Part of a small language model's weights: 4760 steps.
Each number is 500 + 40 x the weight over the matrix's rms, rounded and kept within 0 to 999. Layers, rows and columns count from 0. Numbers have three digits each.

# layer 13 MLP down (transposed), 640x160, rms 0.16, rows 628-639, columns 0-79
516476493522563454496546523512527537570492501508496434451503562466525478380478518497576472506474423529487412420493522411447495498505483563582525468537452436455495505486463441521576456475490451484482437616479371546556462505530536509573498481
521556482504516649504550564547522487431510528509512499505447500447530481440498459496534471491541518637525475452559503466505508500471476494506458497467594486534544475544509430440514582496465528454533441528512453426517531472483413484452489514
500569547442540560476534437578511473547493446492439503455469559497431448514487546518570508495505513541496509506547492434513470491403527514426485485525467635411491497491562537451468539540502425544490577503516474432495597510496495465507568539
492472479449510571476470538517588610451568530518501566459447494522499477446431511554479501545515516504475514482454466479500516496555548477558540486486556492424489449486472465459480469490524516462549546428419474476457500544490536475510505522
475416529483480516465421473488572527500486480453502492518482485517531489516530543523487499482522554494448473526464525486544486502539497466495485425499467464464499520488464510514478552494521460543512450506528486494558497474535509466449581540
445516552559558476463521539487439450477493542442492495463559439507515456454465543511517481523534580574511502469464491486475579483467524490605500563517438575418484539475504457572452447513467479502472529504476523570504439465507472502475556490
525445511476461529472409515513581539505493431451494493507540472491572518459524515523438544497526534524524483528483458464554419490522467510473509535468619472498471463451450462498499520465510532494486453517473543519573489475520447492540495535
452588554558467417489484573475476481583509420523461513445532512555541525482545475468484502454456505491504512467470581434514467469473604543528466479485549505484542533465456532430520484491466490625504448492519487514601454487489470459507448467
449485463497481506453521487544560498499493449522534561539461483465419506441460454464492466509493482568533514456523458540502463446499531543418480535504477476530453562547434507548477590494526535497495478469503480522556521511455489566559391470
465532508524526572515462450439509478528530528462490511523513575471519418482477490458573513538524544548487465455514535477564490554469535501567486458499512530576579504510529566535460553474499507507573486541515534497438472512370565446474476498
498526482455494491485442534512535503480428438507515483498497556437508501553469524435556440445498520460518507489533524409464602494497479549496551512449468469551494442472561543499558514476500510490449549492453504465473452507599492551506452507
493523467506450460450510462462498526482437463475498476470520486494450501464450525500534464517479458555539434450471547436484504544515493546499522504489445570472538568511538483514458478547512490496526471472416516467459457528482549524597510534
# layer 13 MLP gate, 640x160, rms 0.165, rows 629-639, columns 0-79
556535533502447475436487400480479480517485479430598483397498550477461501472531581528498594453552468443545434482479571533469533533465568468440506545522461476494435551404550479547506502596433478483513518562464562482461503522588537581562508491
554577515429495553481420506458503565602505460524478529488497515432506550552549594538645484519422467483579544510456461406486479549488452532512507557487454532480434543459496482471532502483413481499483468493530491471450510510454504503498487589
570495532539499531493478489512572485546498494529485564501538570447437449491448479537524449530448467492536350555475503487526575494514548484539466549503423457464488530460535497565479472488542540473501468526467439502445425473463431465477442491
452487526455508501505494492441524483440518492478492520458516504525504530510526518496542508439481511520469452462493510503491511517492501475502562462509472479536502484493544515503484516478501529475492504502512508521563520498503519485491482487
504510480503468496579438505456512473468586520433531490485487484493513463484409499563495511435459519484531512448493500501444518486552545610503492478495507473460431476641573522461480478521539544534539502500521572455485540493457550477515576537
528486538473549512483529518463535510470496479493484509478512480427545449481454486467489460483459590519500549479483465516496553455533555520494490479511453481483527504441499503494520531542523451513491479489431490552530575532467526493524559482
529415469512417508528595536549516444513505492471548503515485496513504592467557464503509540462493495471527508429504504465522564465557543506447518546474508490484497470486468441528450505501545584506473523483576519518376428550447511410472516556
466510524563442464503541465509498479465452514426516516552583477469535457393530493505452526473540480550473491499463511482535427415506511506504542538488517507473478525518452483468481432568464490545482493541553426478524499499450518518528417592
551530488510518517520414472456482516512511577456502520491502509511516517473545491472475499463519552532509526528490501530550467515532551474531399555538501563497443502517511480503441468533467462464401499498525486530444514541474537486526499506
484535480472516429449443506520526562431429541412492444501596523483476567479439445504496517511497469461485508537566511413481551497453553596536479561513432477558453505535525550461518461456527504545510514539464513479499506473562542502542456468
545480542535455506448506485481513501477520467489497465487496454485558527545497526501485477538544555498506522510508481470499529537450490530505507439448483479520506523459447512519468455499476535526486561474466478477504550512486472477562489452
# layer 13 MLP up, 640x160, rms 0.166, rows 629-639, columns 0-79
539537481502542519509493543494542475469485515488425517450447485527486554512472471477516425480424492532495471452504438531483525443487475523541431481523560478527558521500548447512539516557541466470533510568512459546488498489554537564425514481
508548569486582489500519544453562532489507431541452522484532560466435461529487486547521467532463422488483532473460582455529503526510494558539553511527519524493396577478547543552549483503549488554535485502487516424445510519392519482454479606
530419590522529510405499468542568458581512582489491602464575512487519478465477492433525512563485470524489466519547480511467492590497457488573508494458439442445508496564484532534420512555546516532473456457531440509492456464550576487553501502
484502488480540511488462497482485483445510495521511543477510524496469507515527510478536511488517495549503506449527483499487516501497513493488498488505502470555476487534536519509497428498479541470487523488506515461510521486441492535564424491
429520535526471582562468497518509510499489493516481510505482479466485531478520449520496449499413413525495447417554607488579477496444559481510513553515489543445580551492483534449500530509512474527459530531461521576526513514453472561524520457
528514436514436470513547500541490493487549459528470420540501417526475568492514474444509467504542467504538538524449529465515537522393476467485437552530473523540585466469548516493589448499557517510517533500511497549554524484492463503516440490
528501496538533496467432532481418439525531517534559455537466566514496475571472509444534509504485563519504521407468427507450520504538509495569468510546540540506490516539439486529578511426480505474583511474486519491479438481497451553426425478
409487504497485522513539498565494496548537473512501440487541533513542408527515537448460475511500581555462503528546462488525527421504510573476496468511512554522506450503420493511424498514437524541496583526489499485535479531444472536530420547
526539468512457526442495513518483465479425523495507495482518495475501463514453469423535522520472550544509535540482450518541531558489597431586462457467560563562465546483492514560429538511538460454481495537411519495514528517485561480528475459
505457497497503463489503502535491516423545464433491493460494527473516516508445489445486497478533503501558591507486500536522495481511528537427497497560489410570475496537563467555432598563520505527506545476521578465502424542524518516507478525
525472504520459505452459471570469520512507499445522454533497420475545576510458477515440553516546528504483517476495578473547492524438519568534495487505532516549499613404494527484446510505482507542498518502457468527465418500485534520550493500